{"optimizer": "muon_variant", "weight_decay": 0.046, "decay_shape": "sqrt"}
Each number is 128 + 32 x the weight over its row's rms, rounded and kept within 0 to 255. Layers, rows and columns count from 0. Numbers have three digits each. The size before them is the row's rms in percent of the matrix's.

# layer 12 MLP up, 640x160, rms 0.193, rows 460-473, columns 0-159
107:141146106098125111114094186097177112137154145149124134075116145186167103148081104098139080132089135128166200066222127111160132059132112119139183113153163117114135106143107128141106097146169122175115135147137073130144085158073127129134148113100098182114140137155077130131155097136077136102157114133148136111092082136158099088129124172129189144145088143111103213140098199115108163129095104088210060204135168153109154089119096103116122108142095158109141132162156161100128166144061125
099:106160133126136154137149156073161202165091104111102116173173149132148122120200171139182160116159118114106093104122084129087124119110078161141109162131120118136129134123093131120124170070178128163089126151185149122070118085205202135125159171139152111100145137211106119125155149186162147130152060178119152110143125157073136137116101145142134131145161117174095103112171177101118148053037142164105133167163192084122142177146147098062150118091125135174144139129132104143139110126157123
102:121115146142125159142094142061101110142122105137109117101121131164120099134128089119146170131053096104125103149148125115162124156130045104148107158071204151126114115122165108108089129103083173157124129157086065166124126083145110193190117141110156140129061046070128176125165145126121156168111091133125137090155103165125127123129132146142141152112081162144151088106122156134163128115099100044098091172143063102148120115127130161039089093173148109191112187138152154168207117147118146
110:105102125155106148109155110179114125148139162130082158171145155048114124165161095122148120058124115141166204152123128145113149113196129169089163141132153166178128113134123164068153090139177156135133119110154113144132090179094117197161150132186130127100092136137187173149123152154090113139143170086142084078095148120079154088107158136139187170125120149178125198111084182107149106167136123095057181119127169083137092174139144144101103074108196130130182100169147133099129120130162100
098:119136128144130092128146173136115064155193137179118159181195145141108073124136168165191136170121075116194156133096091096113095107116108152126127153105166117183118131115146132146112083158134123166110092168167093161115144171160148177098164128152159080144153194137121136160133191127140151155166106227115061150101126160115182168177124180111110173135133199106162143130161123101106110156096072177141162137142076122127120076099152159170174169151118151123138160104130078113138111113098137
098:166128178129088135099103144108161089141134129086107089128112115122141177124130180146149123139171140083123160099137160106102126133128116124135116195160157085138147120086180135140100116079126108114177151129176151084123091118171112087153178123169133045058140111097163052166134108158109117086169110106103160125161134197102131116129100114131155111145101060134146183117168167089162206154156101137201149171083111089147147149157128131093156153158169078110103083179156155132100190165068115
095:085128159180123153110107128099142197133162100106145101097095137071141092137128155120082113189067121086160108138125045095121085129125087139137187153117144128115110189124205096131085127162132138141125144169132127122144136171134100069164137122152161145091109130161100146106131066160160169128134147140138092164080123141162146115094087101151121160136154157151111115159135201086164124166113096077177127184091143125125084138161137139133174104147124051198090110084120174039099120138176092
094:160103097132149125081087025111128091090084070122140123077123144110119138161094103128127118156180091109125135156076162118077101127093141128131153162143127080120163146161102112122117088186169126145184144155108198101146138135168148160143115174123126082108137095132133035096073117147121157147155151121137091079169054181117133135142154100105105112175155085124130151116098153083088162139177137092123146138178104135151164104192089173170118096153145102174118116063095204125154128121126161
108:156122143144126148128143099093122115103111147073163200215075124109111138132204122075092161083137136090135119170138135119102151129098171187151152119096083119140203148203155205108139126123125143141137194192121175168104160114169088091109140121104098128139128069059101145127079162114144143148148161129144113128131148166135152115144112088083138093124090106135160103119138073091119092071179086098093137091132172115129151191062131097177147139172145123139111119175134083123128109135166107
098:123139139115132188122146121148160137098106141074172101124122130139187138112159150141149160109126134091159127119136100165106165117089221119100125159134130139108108104106100139124130184116110138165130102115112188189132156113064096104107122084117105184148125131115148081142113160140044167108097134110169081184155019171099138091133070113101140147104216181142113114143129117120166139151142178186138150143144117153139091174097131098062126211116140103179070118152153144110123166123163160
098:164112124150133153075139160097095119110056176133120154117124172197118120159108109134096166156152132096083162128125103106112145164141198240144160174092131133104101151115110154145112103115127149129092137158161139098145135075122161103166224104119120149160157195082110147138145166094097074150133129134105154120110142129109107113098112165125127076175164097146113148137148204105125124167104123084092124126201134189165120159152121161124150182185164088127093115163109081125169191166114153
098:141132118112143059132134167088094060187115124195165157146084166134109168136119093128137089152108141152111095155124123186178153161136073130072173073170128152142118117106121183096141145093133154159105088083193116105129150107113110113051079116182113137052156125108131167123145083121131100127078084138160108157156131053136132097146133126089130101133126155149108166061172090101071145142131139159126182168109142078176122109132114149096106157133158174130119109174198124147171092156148154
101:130115140155069171115132164113141150196083100169130149095148121132115164137205180130170145149173153137169184176116125109112157129130179172113125120127095161113179179135097123096128133137212173114089125064082123074120166108100138132158102168145108168109154125115193150165136102088048088126126123120100129118164068164089135124115188113173140089087107089146113150139119112157121115169093102175174105095043142087082177093141102102082094096115132105172107128121086120113143154121140114
097:199154089118089131121075106192098189121061159123088101091081163188123113170136183124140121111168104110175125102120190166078196151113115172098164152091091131112142114122125145147118165170166108118178154116107091106159125088100104106101146090135140116141106162179069171150146104139062080151123118129126119068118132111139067129106093156097107085179167040076124130120170125136167153186119113119118157128148148120118157116125193085145123122081111121125074106167099128150129174117150123
# layer 12 MLP down (transposed), 640x160, rms 0.183, rows 460-473, columns 0-159
109:101146141105087121168133158129128109166144055082128199154147117140138146186128125097095112096132146099158120137149118158187133103084147126020146169124098127107109143109089124072076158145109117113101180172116089083108111176183109138089124095130121154112121141160094105181075153149190103113106134092182126140120121171139116157088141145173147125135182083129121090070137114045150038121113162103087125133123153098136131119134189129087096169104085147179159104159150090107183096130145126
103:190079142110117162092160160111069114082173115170114148062105072098128157118111169101087186108129170162145094116119059159135135065116131132103043177114175150102112170174093124125140147138083126163144130141117146177092021128112102135158109109178125115118143076123080079094144126139128114152151167086088134122153111194105100113120094134178164127123125154073135109117103143168125161087164174137070094186146145085138128132102121154096082122135156163150073097126164123144153128148125107
100:042080153153140151115125137162068131142175105117092184127085144205140100114164081156185101169084149132128154154113083167143096088133206144109121153142151144125104126103150165113129133167097071121094133196157108154180145151119117140104128107157126074108158185140145136099108121151115163165120115135136144156221149071126122160175152157159115102158162116062096082148154104107214149141121149130063098128081153104111160089122091152156108154164161155138107092121165124164127078109104124
110:104144067109139119090114106107139106141080079132154148119093128183109106065144096059084172100132132126130185162074085203129095143091133131105127112157140134128150123104180107136110139053088116074178112169179142113161154099096123142084140113132157149060123088139194093140136160158141135136131161103113179139142118074098124108149167102159110128140178144131145072141120171208098113051132084150218152160161165115077103112129105157129151122106117119143120134125144152129167179056141130
096:125098121099174132184088044161147148104136080121101143094118051097164136151126107074095103116150185119121110155128147184143133087106113100122172161120123167090158129114049140089162179115147198134127158113110091131158088124130134104150132087124154160099137164149132136141131088137153119122078129111135126154176131121191146129136154074129123183128150114125093143212095127142193156167161152070090028176182145122086112152106090121122107183173124110130096137126118139141080153186119162
094:120108085080099078108124070090113151161107100179177107126090122196136124107181139128140148105083126133159116094155117106105139144089133174104148172157113141085129174129134102133137161131160167092099140081128160232184128142127142123086123124161125148151127136142194135128104182123172136133055142135154080065129115211132131117103173149166144075211104192177108147170073112150128104121159135151112122120095047148115112094075115113130085164116111151125097175152111123099132144107169127
097:129133093081123186070121142153116106124085186167130174123100118163160105130114163146113161153141171123115133154149219109165153100080076130095125095099121136068124093111111042193101118104110092126091114138121176128113163136138162108100184072176093124140149152098137171137153142123085094146171114163105143089095189135121111178125170121110139100100057158042163084123133111193113170065125102174101148101103122064134116145153103111153140174189151132161124144132112148154099128118113117
098:175116105157149107096118183126177101098103176172072172164177141129142169130098132062146201170118093163143137113059164093104118134133110139165115157159067213173168143136127079147130147170104124098090094119133148111106128172184146157185087146123089123076152087137119134093214086094087085116214130166134119171121130186112160120105104112142118115098142112115114152121094172103106126183126125157068122123091149113087145103136134137168100135130106145147096141113142172158067105144104117
104:123108125104075102138088166098163142130124109130113110128115198070069100146142109120150129182137095166153133140123131132102124172116101078111174174123061145099106145104147061154076138136103126065125153109099123186113113152113131129072133121171078142125083122132128128134137113153099117134104081075171074053192171120158130158157145156103154157077160095145097108150136186139139147143084186128082110063130120181141121157122178120070151135177092127129129119082175136056096205117129170
094:090149156179167106154156153129146164134131154164086168110143107068094051116107149112168124108165147164099139106097167130122094150186141147083150126118108112148162145120141138127118206075105097083146107114146093145069165141134097162144103196137167077133112144130105128046111124126150136093045105130084143117094183085151123170147128132167084216130093127189142096160138128087086090143072096110119060096089141090111167096153138158154093139112156172126110123179120095142146110095115162
101:204072132137176133118135146097069172118124152143168152137131106107084153145141061111190133102113130081100143076118169094130093149090152101171131174127161106150147122131196097174131108149145120108127124044111115149103173124074158050131095107098100165084141130135144163157149159157141109141146102116090138082153215171137089167078054101178129172095082125145145097122091111128092105088087162172096107143095133130162094070126123140123101169058092146125140156142121102106141136105146102
092:127109108131160176066084103137132089102134190076165128132162142120146130142113118151131179169188122092074097108101131165204127120125105108174073146161090089093136177137132065099164111169151163143108104078079133161140171183133215075131115139123115090163072168106091077106144096091086126095120104150116153114115157087162190168126134086147114134101112148104184162128127147200106093147063151103152153139125147093158085063130129123127100104165148156141141139144135093104088134183133119
102:002171211137148138147113144190095104131100121128139102095170144134143122160084113110118131148139067095133171150110094205152104119143130107142117166111138113175113056074156109089169157139139140138163133145173066156132129123149079151104090115121086156124106111138152122154093077125144182103136085101134115096109113134134087152129142136087160135129046078102122179096095128135149134133124132135109152068119150174101183060096145186134172111118134154112170185136140135141208117123103150
095:096130160113190145098133123140071079099096191148129139080175157114107158130157176137179176135166132151081059151120099117157142139127184067114051128188179149152110103143149109134095098119057107120089115085070094128106153172105168132118109107143144117141152111152167104101106108153149099098106124102093123142146153164097103209116170092157191125096084202103117125153167116123111149074112099154167132163162129128133083133127161159125137166156098148173139209142186114168108107116149125
# layer 12 MLP gate, 640x160, rms 0.176, rows 461-473, columns 0-159
094:124137116195168143148149132162084134179180111129144144118173115164080086139113130174127072122138173111137136106144116127119115143105188125146165114091148090104106122045152111128151118180065123132178142108100084171226131159099130147059106087138071149076155091100142123125111075168123143165118134099104037108121110095149171161158156127170065127064134157121173143131162073141111100100112083110092138098078074111133122121101120143123119160122123104149105131082076119162199130101133118
097:119140160078112166121096208106206157170129184134174076123085126146129206112126115144145118179135123206096111119111079123049110159143140134092089123092135124118102125134138154149099147085114131157078102162134181155111121124124111102139143135134167130049159084088108115137143091146103139096143145099121076126101148086157206152117152110115120140118135156162147072145123092152096120150151081105109208120145207087159118153140027136110126134166151123184118138145083120114114119134074122
108:106111136075168128121099162095132130182116092102085160150131136169143082128117098157151134113153126117125127148160084152087064188099148118074159087118104120161126146149147082134191115150117087145105170123117120082084184038092100120106074131149093111163125146165101056084093153181092128100134126158126130098178158154093130089108083133142120171071103046098079117140142107112089129135070125114154081201129156071129136195168090149188111178127090130127104144116143133135120157136158129
102:097125115112156148112123153097175126120131124149162106125213155146101129122083094106149187147080100134095092146126211131085059141186111101159074127146113160174147133189183071075136070181135149073160138123178108116093132120122149115136102176121158158108132186113153144102136151106106095162139130114143140106111129106054078141085132161121132119120127143142138112110117117143163205106155135097126150113038100101081151129079107152091128107077132127132055132155126106232115148107126124
095:082145139190162126174096140209144165096114117108135111203192108139206110146119074122119151106134089151091140134078101111144146116175135142133114077161102126141126137143147088184082135146082112157176094106160068045185148152104138143148127147168083125097137140153107137185158081129109109128102120104099143119107129129127079096174136141134119148169135120092134133078071089128125118157119086115157161133160180123182100126182156100162149148143080063207111111179118105099179081131123118
097:169192139074177109075111098124127092125100075092102196127134078125156153096086142138100142141111140176120170168069149161072154063077149076114105118096133164119124133114079086164184127120125068085117129098116116109122124149140126081178148128138089133121167148083141153196163177105086106120153058128156157092147148122140083166101159125161117150153100111056211090108162130165096158161138117094086159161126108145117171117135152137153162180135144164106173172131112088143107098111104151
099:149100170089137123110137174133199123127168100111141097113115091128133129085132108097159154088134108177181111169176191136066142148083095092141104115130097090063133113059124152142088131175195174130139195146114141135141176064157120157111163090097135136131182136094070144122167139134139117128088089090198088167184115156131125129111156166128130135131100125096143086150065175118079082112084119157118100156134132127138134109158145124149119089110214103134101176092101078123090115199128129
104:140174116108132145135127119112161105134139102121175116069106100128104131054151149102137104159109043143071139115173137142175104133182121119147126079142161134130191113072058105067146126137113185121132136175109114127078097156087160105124194089083134123164134110135096087120130096142095154145124091205146125177150119096103140171129155115108095138149179129149086077184176097159153134159143100131131122146190107168140133108075154185195069124063118178107122114125096178158158138081137113
105:109145111150183172114152153151148128120061131138163088085078091092109145146113126068122205119089112138176090176115130022155098062131196132131077134117091088181126167096133117126183180162141094164132106102145143093119151117126100139172114103106127146106117113115120120135134119129070114122082138155123189127151073136133113095071129089108098144096100137122073155131135088177092152144120115120074098067129103090155109117084068062084123131122179106067119157136153147123138140108074096
094:124108069094152118124102151122194095141104074076174121051188098203137118152121119146127080103070136141142159163126088123123154103130042124148087121106131117135099132076088105154142130136099174109136143141139140151153081103128111118144119182154151042070098099128175112136124093127140171060126099140076087132192093103135155125202147098095078116119109160120127177173112151156121125105127133152136160080070119155170086143099135070092113128072095119106101138165182115119140109129167121
090:089102137122091120180209181141109117151158081189098114115153108156073107126159098089189156106187152069114166159121108137141078095129152168091118110139166119114163080133149098076122143137150105091125102108084097143142118098149125181191045084089110157191133128111165088116119146167078119116099128107172143106150115077179180093162090165148167151131165140101120116115115156166140146118109177060111124107147134137159139114129080129085174131136113127122088113179096159048159134165130158
103:107099140115109126076074093144097146167128118112117123128075159169144122154134106144111175155125105147110151135124110149175119100136212104137151144147136093143080086102126103087121073076169171120153122149099111177155088104145135133140122153100140136106112125092074156148129155087121139086119081101145144112153092165060144140130219154114123104136099124156188146115177106160183188103133105112102120122101132155096171128125173167080080070088154186117151151137148212129145238065158119
097:102098162151159151135161130098174190154161126124188109153165083114150070177107092172219174111107093141120113083165146095149063127165136064105080166164172145071161085133125111121148119117114172153109065132141141091127179161132124103096117124131146125110189114127143096118119132170151158145171149127070109182102150138126149151178119071122112119135124150084101140158115100111145155184063150125090104086153097116079129197135103175154126121131157139065092117085158116086128106195098127